python train.py --num_hidden_layers=11 --head_dim=32 --learning_rate=0.00884 --beta2=0.95
Each number is 128 + 24 x the weight over its row's rms, rounded and kept within 0 to 255. Layers, rows and columns count from 0. Numbers have three digits each. The size before them is the row's rms in percent of the matrix's.

# layer 5 MLP down (transposed), 384x96, rms 0.32, rows 232-297, columns 0-47
087:117128120168134146169116132111163123129092141126162123121157122123131131152140076148126093109153148137129119126182138071138145170165114156158169
090:146171112172150105129084137152098115126132138114102140112132115143149107135104112122101128141114139101100167120129099126128096137122125092122136
094:141116143138127166056126124075107162165139108116094120144150124111119117118116119122103169146133107144104152105175156130164089154105161107165100
093:162116136145077119140101109155107124134110158161150194157140141098147149115119123145115098150137099116126167113113119158131087103152133133121153
091:156117145130099137136136117136101092130105141091150112130134159093160119130118123079146107143125131148144135098128148138125082114106128130167118
104:150124136147121117107142111159116185134121128113135151127128135087114088112083125106117137136092169103118094172172156154141111111086096085087121
102:168142159112150075063121121116147133143150182140075135117104095139108102149132161134118135109144173102123125168115130105157156090142118130136113
106:158079121099087166122101145139131115141150135135131161149123123120120150154120112128102095135100175176112110167103120118145096119132139160139129
100:105147128091170142119076137126159169092068122171148121118144094171119162145119093115171117103132158085173120103135124164151147146159161129134126
102:160128147128181158137140118151115161137125144148123094157159144150140135140086164128120169105155176131093110151107155108161150114137118116104128
110:148180133157115116134128148145128126140100098119148117154159134119142154139175125109112129089139142115137113155139149165162113102127136141136115
103:103095141147127066165103143149157145127138158119157131130163074102203126163099130178110142132128118152106113131141152128147106142105114116144109
098:128162139134113119140102132137114146114100121117156130120169113101150123133104124127117116126128130162112078136129138136139130155150159104160102
097:137143145143110167127107142120140158135105087134126093095093162130115169155137098068130134113112164131130124133136149130148139115148117119095143
082:117165124147113129114101164089156118098160168144137158143111147127119143150130109136111105143125070193179143084127126116132141138116137154097145
094:097115111112141157068115125119165154099131119164116170110112120130144114134133114124141092147160155138108095145132135102118139121166145121106143
096:147158167123097111153157139118097132165080077133112129105143133124156108104121114133137143133130107119135143130130116124104135129175136161132109
107:143143130121097150150132140133108117146141092114097071135118107123144140111127139098166110121089158127133101156115134110144107113191136127105150
137:161087133147121132106195142109129125155097098161127180104128115100108135159111097166087109085105174126101118144116109137144164091107098154098113
100:148107157131105130094109119129135113111152100090118123099112120140143169112138132165159134111090123141181097117090124096106104116148137164115089
093:136104117156097147120146134157098101139090150147110134093156108150117122106163142134181128117140157142102090139123129083095109153098154175163159
086:137127158129139077124113089116105137157155135121109072128194125143129143119148135103118123105147138103172125108166184119113103152148120116153188
108:099101111134157166120139114150144132125155111134128148148092098113155088159122128167121115103113101071109130140117126092168108135106125092125152
090:169125109125113164142109100138134110162115159085105073142134147110137130127077164119134131125104112144108158141149123153175079102126096117091141
107:170137135116147126140174113118090099133093153114134079118150121056158101150101127185152131180173097157166147110099151160112158117122098098118121
101:130104159139120142109149151111078108118135125150135160077186123153144106128119135148158119133103112126110134118153145114099129161131136109152132
102:155119182146114128082110104116100094112124134116149087111137116113164125105146099107123141111103094135138141163148110149138141162073132148068128
088:196134117132167153131124136149126145157129104105120167142127111137151122159120120124129121094138126122152129132141065097164114096078133103107133
087:134124164153122126133140147137152130117130123145136093136135112124137107184095156088122131094130100116105130219155162100170155142122125158112138
084:090145137127133124118137173142130103164148124104143115125149114116102146132138181153147169132127140102118148130039149144102153153135163135109118
092:134152113102170139132136120110113112089181149108140118113094148164112127095115087133099155141099108151136150140185162158171113123147147115143162
102:114139148147170136116117144108124165121147094153103106134080095153139195147095122132091149138121118089110137142153120184128136140119099135110094
093:133120134128097100087166119149142163075139126109092149093091129172128115103131130079165097145155119146128115156165136130139144150119124159131139
092:099144138108101158104147075108102122080118167109145122139136133081126103133131146110144181189146093137123098088080138120099148148134110128127112
121:153132090125139071117090125115112139121148142118171126179144149127153112127134152109100111147126104132106122140100139172099097076150116162107142
085:152111110174089095118162103133150094143128108141117145127109145125144120131139105127128149133136162126156070078142148094153093154160111121094127
085:153121136109133105110139149105162139150127156111144189162171124154137118087145147115130121139167142111124123107058148121163120133136173118094158
114:139117133154130129131125161116097075116110129104099141102162118141127127143125172150164132144116128158154139143122134164161091112113131152096132
100:177111076116098111134121111169132126149125119180152132131131089066088156160125102146111171137101115112151137141128140203143127088118101139129140
101:137125160164120168121117117145139183113117138129141106121095111120094139136109144150090139122091148154130154133112151171118099120128073131178112
107:104122108134133134102120104146098151104121122104106164158167092139117158125100120116099128114142137107129147119121129145091090142125106099135144
117:157127173095065130148110153091116132136141117148153111147136140108121137113099090136188121151132119120120122116129132108128141096123137158133164
114:125095140115090112141115140111135116075109132137154208140117132162094102099158151124086118171111108127143127108137130130081146117145141119115094
096:161109165127133175119110116164117140146121136109146096137160145160129145133098103167128169137132148119153198121105152131160144104173108119138151
096:195172115096146116116141122137132104110166156121142140102142117125145109128110116147119096139103092128138096168137129111108152133139089121059104
119:116192127087176131141120126148179150122129124149133107140097143138140139141129093105103174104152108114159166125120125129117127149137089139137099
096:132119143141145114099136087108091163132111135108109116151111139087131164138142090087128109185120147135126112128177105099157102135149141137126151
085:066128127125119092141124120095136140148132118155102155141138145189113101155170173119107111090140092096147161133088098104161127102094138156136124
104:145186116136125108141124128136092120151123121110142164085087121116125104124126142135150124085096132092081126137129103128123145123098140133182086
121:129098154127113156099161113096139122140115173120144074103136124126122101130112118152133137111159077110157122128178141126121110119147111136143125
101:110156117132114128166125163139142118097133118138143151201121154147165120117119122135128142101129136121105124123066125120133117122136172159107088
109:151129183150108179098134201097135139136162135190145127121077100141088156149095169153171115131129121151127150135141146097144122103108158143158126
090:141105118148156148133133126097111122177167128110124104119137159157126099151129135141100122179133099111086168083120081053150157123163116115155147
095:132168110136130130146157140138104179122148101113116174139144166129167107121095169108114100177181133171160132103140126155126143091120113181126138
100:128123146121127183105141113132086062132132137126109110142173158107091155128137097072157142107065103146114112120108146118097132143103120104160101
093:132153156108141152136143093101065130140141134124140081160138125131098119143131094133124130134126144076104148132146122153109147149094082140131118
105:158092149136098147134132147134082115135089152111143149108144121095125158160102099147142118173097127089097161090193161142119171170123141153130133
095:107125148190141124100114120123069126163171147057111140174129174141128132133142150113118077145144168118116122142125177142158146142104140116100130
114:171145142127124083169151171149141097099126112136153189111099107158150058114140149140127130134129168145106154131088120132100137116137129134134125
094:106100132143136150143150102144069124120120127151153121106123126116114115093155139139085117093183110133135155138128152102131151154091133129148148
089:152128117122109159080115137110160117117139089114166119130090106149099153130172112121160150082118135059110138120098108133100098130155123122092187
108:150114138141114122152121091134125126132145112116124122130141093144103089110205102088114170135105136163106171151130123092116155156130129150158165
099:133128133120125095136087090104151137126087138105174105119145120179122076137103104112157107119156125119130101109113129097167126141133107110128136
108:136134122104136138105113100152152113115111133155119118153153122136140112148128097170127163100168152097131138127149114077107139089066094126107119
104:084128117118139106112089130165089133131134111099101132151097174099124131115133116171133143118085153108117113133160158144141145157146125119093134
089:134151138128138127132156135120137165133126128077159154193148149114144098126133140142138190127139134093124123080147150165130093138122088112104128
# layer 5 MLP up, 384x96, rms 0.33, rows 233-298, columns 0-47
099:177141121131085109130127116153159111111108128120124114154112159137138107130136143127125161143135113095186120178141155166154167142104122146099121
094:090155147105152142136101140097197106120140126139129101105098103124097158165130116092120113137104088134136115160103081110127140141112099155124131
090:127121150119118151136121099130170130080147132134111115151152150115140137116159155145124172154149129067123145119105119125092098114096133098173125
105:164112133113110110102094125095154123100096118116155129129100108120120128111124101140132156142101181150123117138144190183094137122115168137157101
103:135151100133151132151156150119103135103132128143163135104141117119119146096139113093118101135143127120176098123141107172098126091147086148133106
097:158117130152125157167093140084142133100062087118107161145116160143135158144130097137100119161129116108139126138154117196096126145130185110118101
102:120117143143108112142126116140096114156104103122150138087137135080143115133138134133075103119129128136161131123126118118120095114171092122123143
102:140142090112167109119185141142092096199091071110136139133138120115097117139128123174108103077129106123125113115144108144184128128100165147118131
100:158108100137133146176128115103161133131128100115160151086168086144146104099125142087117044139133117117140127116113138115121115119157137168113089
104:166079118109115090142109115128146111203132128139127144117066109103150147131138112136117115101117099135162118155167119140125103119116118141111149
097:115101141117143148126150107098123132124142078089121111066151089082112069124101126134117111118096107123128094147145113159141145122105110118126101
095:116123129120134098164172129144128074124146073127153099102123176114096104169168129105076196145125104106131145120137118156118139154135109150172138
099:187151127137119141153101102150123069108128103143120130102143084098136157125143109110133145148120105146112091139145099142180105103082137167085144
091:157104144079139112175164123113128172149114085150136119157150111118150116108154129127124136111143164112094091149106178125121129116136136111094161
105:124126087161156136113161138152108123129082142124165099126119119146100125124137125148113171140159135126088102091089106131130120121136122169166108
092:122145158149136095141126094090134158117110142137128145130088183129102109165096086114146121150148155176114155104165127132113107111167097167149116
095:127139079149103130151116106074116118084111152111176100124126126115147138110086098132154113126122103130147151092118129134163149075150109141134146
109:122084124165121128164154110135155113118137097126126146098139094129113147106111159161108135127128140134166135175154111118119124135132193134133131
101:137101122110124170155138120160151082209125139101123114104154095146115084094112137166124123106119122139127136113111120114164094139120128151168115
098:105150110090140143107109120097130131128141094106142144157140125079145147152110163114179111135108118148123135135129159186142160145139111142080115
086:125142142133100122146085115142147164126056118108167139118140160136103124063066124067161098167123134125142125134124102128159120135144112117130123
107:066130110133116124134126103126124068114152149106139145102129152104133167123121149157131176096127144140136145163172114139121125099063104141106104
099:112148146115121095130162146150150125093140100096158149108094123163118109157151134184134131121117109136124100136092116115127138172137177157144131
107:155148128109117107103179162109092107108064123125146124107115151149074130121147137119076144105143126088149146142120157131126136124126093137142160
098:128160128147111117153145125174110133129160118161108156144104144135133123151118144085120123092106147112113125087123112152140166147104165111114129
097:145180127124101173092119151127139085136117100154177073104141150142141128111100120100118155147147089148127122132133123131162158136120131112118171
088:112090155149143106134156125113143128081114133147145103128144102156139190112113114139119136146134137110076125129147173164079134170170127094146145
092:107089123105125103065088138125156184105140105145132103110092133131135148147171153126154125126143111096124142106130090105143126141114154097147091
099:151123140164101145106119130161112123103115136128139123119137121106153111140122152142092083117143124130090105122127123081135124144111144131165132
100:096110165105123122165096101109129137103076149154133097149145111117132120128113105185127150117123101112074139128130126067098092130133138124145181
104:132172136151113140119152160163122090132116098174139128133158114139143114133070120118098164143150079147108116149126139130129125101111106128121107
093:122125159137134136181121148150126099119107162108121169103120120131118112124139084134123140133111124139091148134099122120147151059144093145155129
103:129119155116117114136085148107111116140141100147153142117166107153173130128102113135176084078120122122120181162161095147156126101145132144150135
108:099122168122092160147108115135076141145124116124128122120138133103181124095164123139131124143137143130121146131128148153109178105129066111154128
094:125159142122086110145113153094161129124114086095138165122089161132137071168136106102174106149119097124157140141113118113113148163127125141131118
090:105118112067119136176103105152110122120132133197124122123100094115124130145106123116129135152114115131133156110140115157101130098109120100125161
106:122138104105103141161091109110164138133102126096128134118127133145143143121104105100132168149144171129110126148126145111104125137098110144154179
106:138153090164115148139168138160096124089163137115114131096144133147115126095108122160131146132102133138116110142097111067139110147143164075176117
104:113112096121146110130113082135138108134113170120128129128124136085117130128156102120153159120094168094105155171080079122163158193102136128146111
107:112143123144132102138110177145119118120116113134145118095117171133139082182117117094092124090180119157094143103134117150159079140114117106078126
114:123167109153112119130105150130115125115103148164178102125155127108119143096074108103153095122097147161153116163162098122095153111119128133114129
102:125120151128141148161141096146119137114086087140128144104154098123102086135128093143108124107104167104115112102106106154124089161156160107104100
107:148153100137146131135118123094104100105106080113170098115125153148114107169126152124148156164115131149083068163141114114151155147116101152087110
093:126127149116118179148140100110083151111090103123107115122110130116134123163147133164121154122118109102174140180121132083117110137122108124156143
115:095107151111079091111127136110124118126126128188119103127106158129154127105124107154141114142104155148111127172170183165146118084163132142104149
100:117107146112121127098165118160112142123155145132118132115164162092145137128147113176124115126127156113162103118106119107135167141144168115158169
094:123102140146109105127137149132076105089123149106122176091099164104095165143177139115193124123126175167102129141123123110125095138160117106133128
105:188122105121129156097132178110124142109094121111124109111154135138178197124122104121148126142104110132110103139151131153113142107124117170106160
114:122162108119112115184137148098099086104149107136120125074100138156112115146160128150109143142110147150111131113163122135128131119104125129110124
097:109089133103116125113132081130122117116092123103115095166133108166123100139133114139116094116127159164146099125129150149088104111155122132152114
104:103138104112130156162097091127152130120112167140146119157124113144128110122135146119199113097095163089154115145103126140159124069137135158124134
089:103123157109088147169115121120144168117100103126075133134069168120130120131129118148120128105111135099131135135133120129131143127153128187131119
096:159123157164105119118088152143094142152108130127169125160137143138150131108154135146101139136125131131131141109166082144122108151081103106120124
102:155127128070134143142115140083131143133093099116117135134141081123126152149153124150108101137127152112166182144149140144143110114150105118134142
100:147114138130121110136114143124141133130133110140122153098134127137138115095145137147115140097140135098141183152132112102080089081141135099140126
105:148101083116111101151131115141106152122082155137138076087095138147104185118140130120114142115150168141118103100145138176118138084160112150171112
105:122101113105107110165110088102090116111126136121122090148081152109090125157171122139128092077123119121141143146118123129113060144151134150127113
116:115146117139101100119182105142106155145131153164177150127110137129094130163090149105135125113131118106067111106119081158145149123127114072127106
091:110103166105149131112126091077122125112121110123121126131125130138120086129115113183119137104158100149104096163138120120080134138116104097118177
096:125144190153165107156112136119135116106124172147089128156117145155118131105148148113138137114133119064130090185120086129106127111103130114146134
112:139120150105161159109178158155147154130117152117134124123137156150110161122090110104150119077149128133056110117164139171108147116113089140088105
100:092164124192123113116155102118107148116121125139079103117104156080115134140119140136127144144161148119111115139102155134087132143142132141140137
099:121138136098103174094141179124136148152169105133098096132142129166110132126086065138112134180141128161132129151123138110110110138137136100165169
102:139121116119131140180137188112157106140137095107158121098129102164182132149143145101121160124139100109110129108130135120135151117103106118101145
099:145089132125142139143137128139139121115130138135113113084127137104139104118101121126107124150119135139165143152114147097100114156173140143161121
100:099155125132108151097123144148126130100122151142094104136107083199130173085119141101094074101107163093161135158166126163144141151144084119111171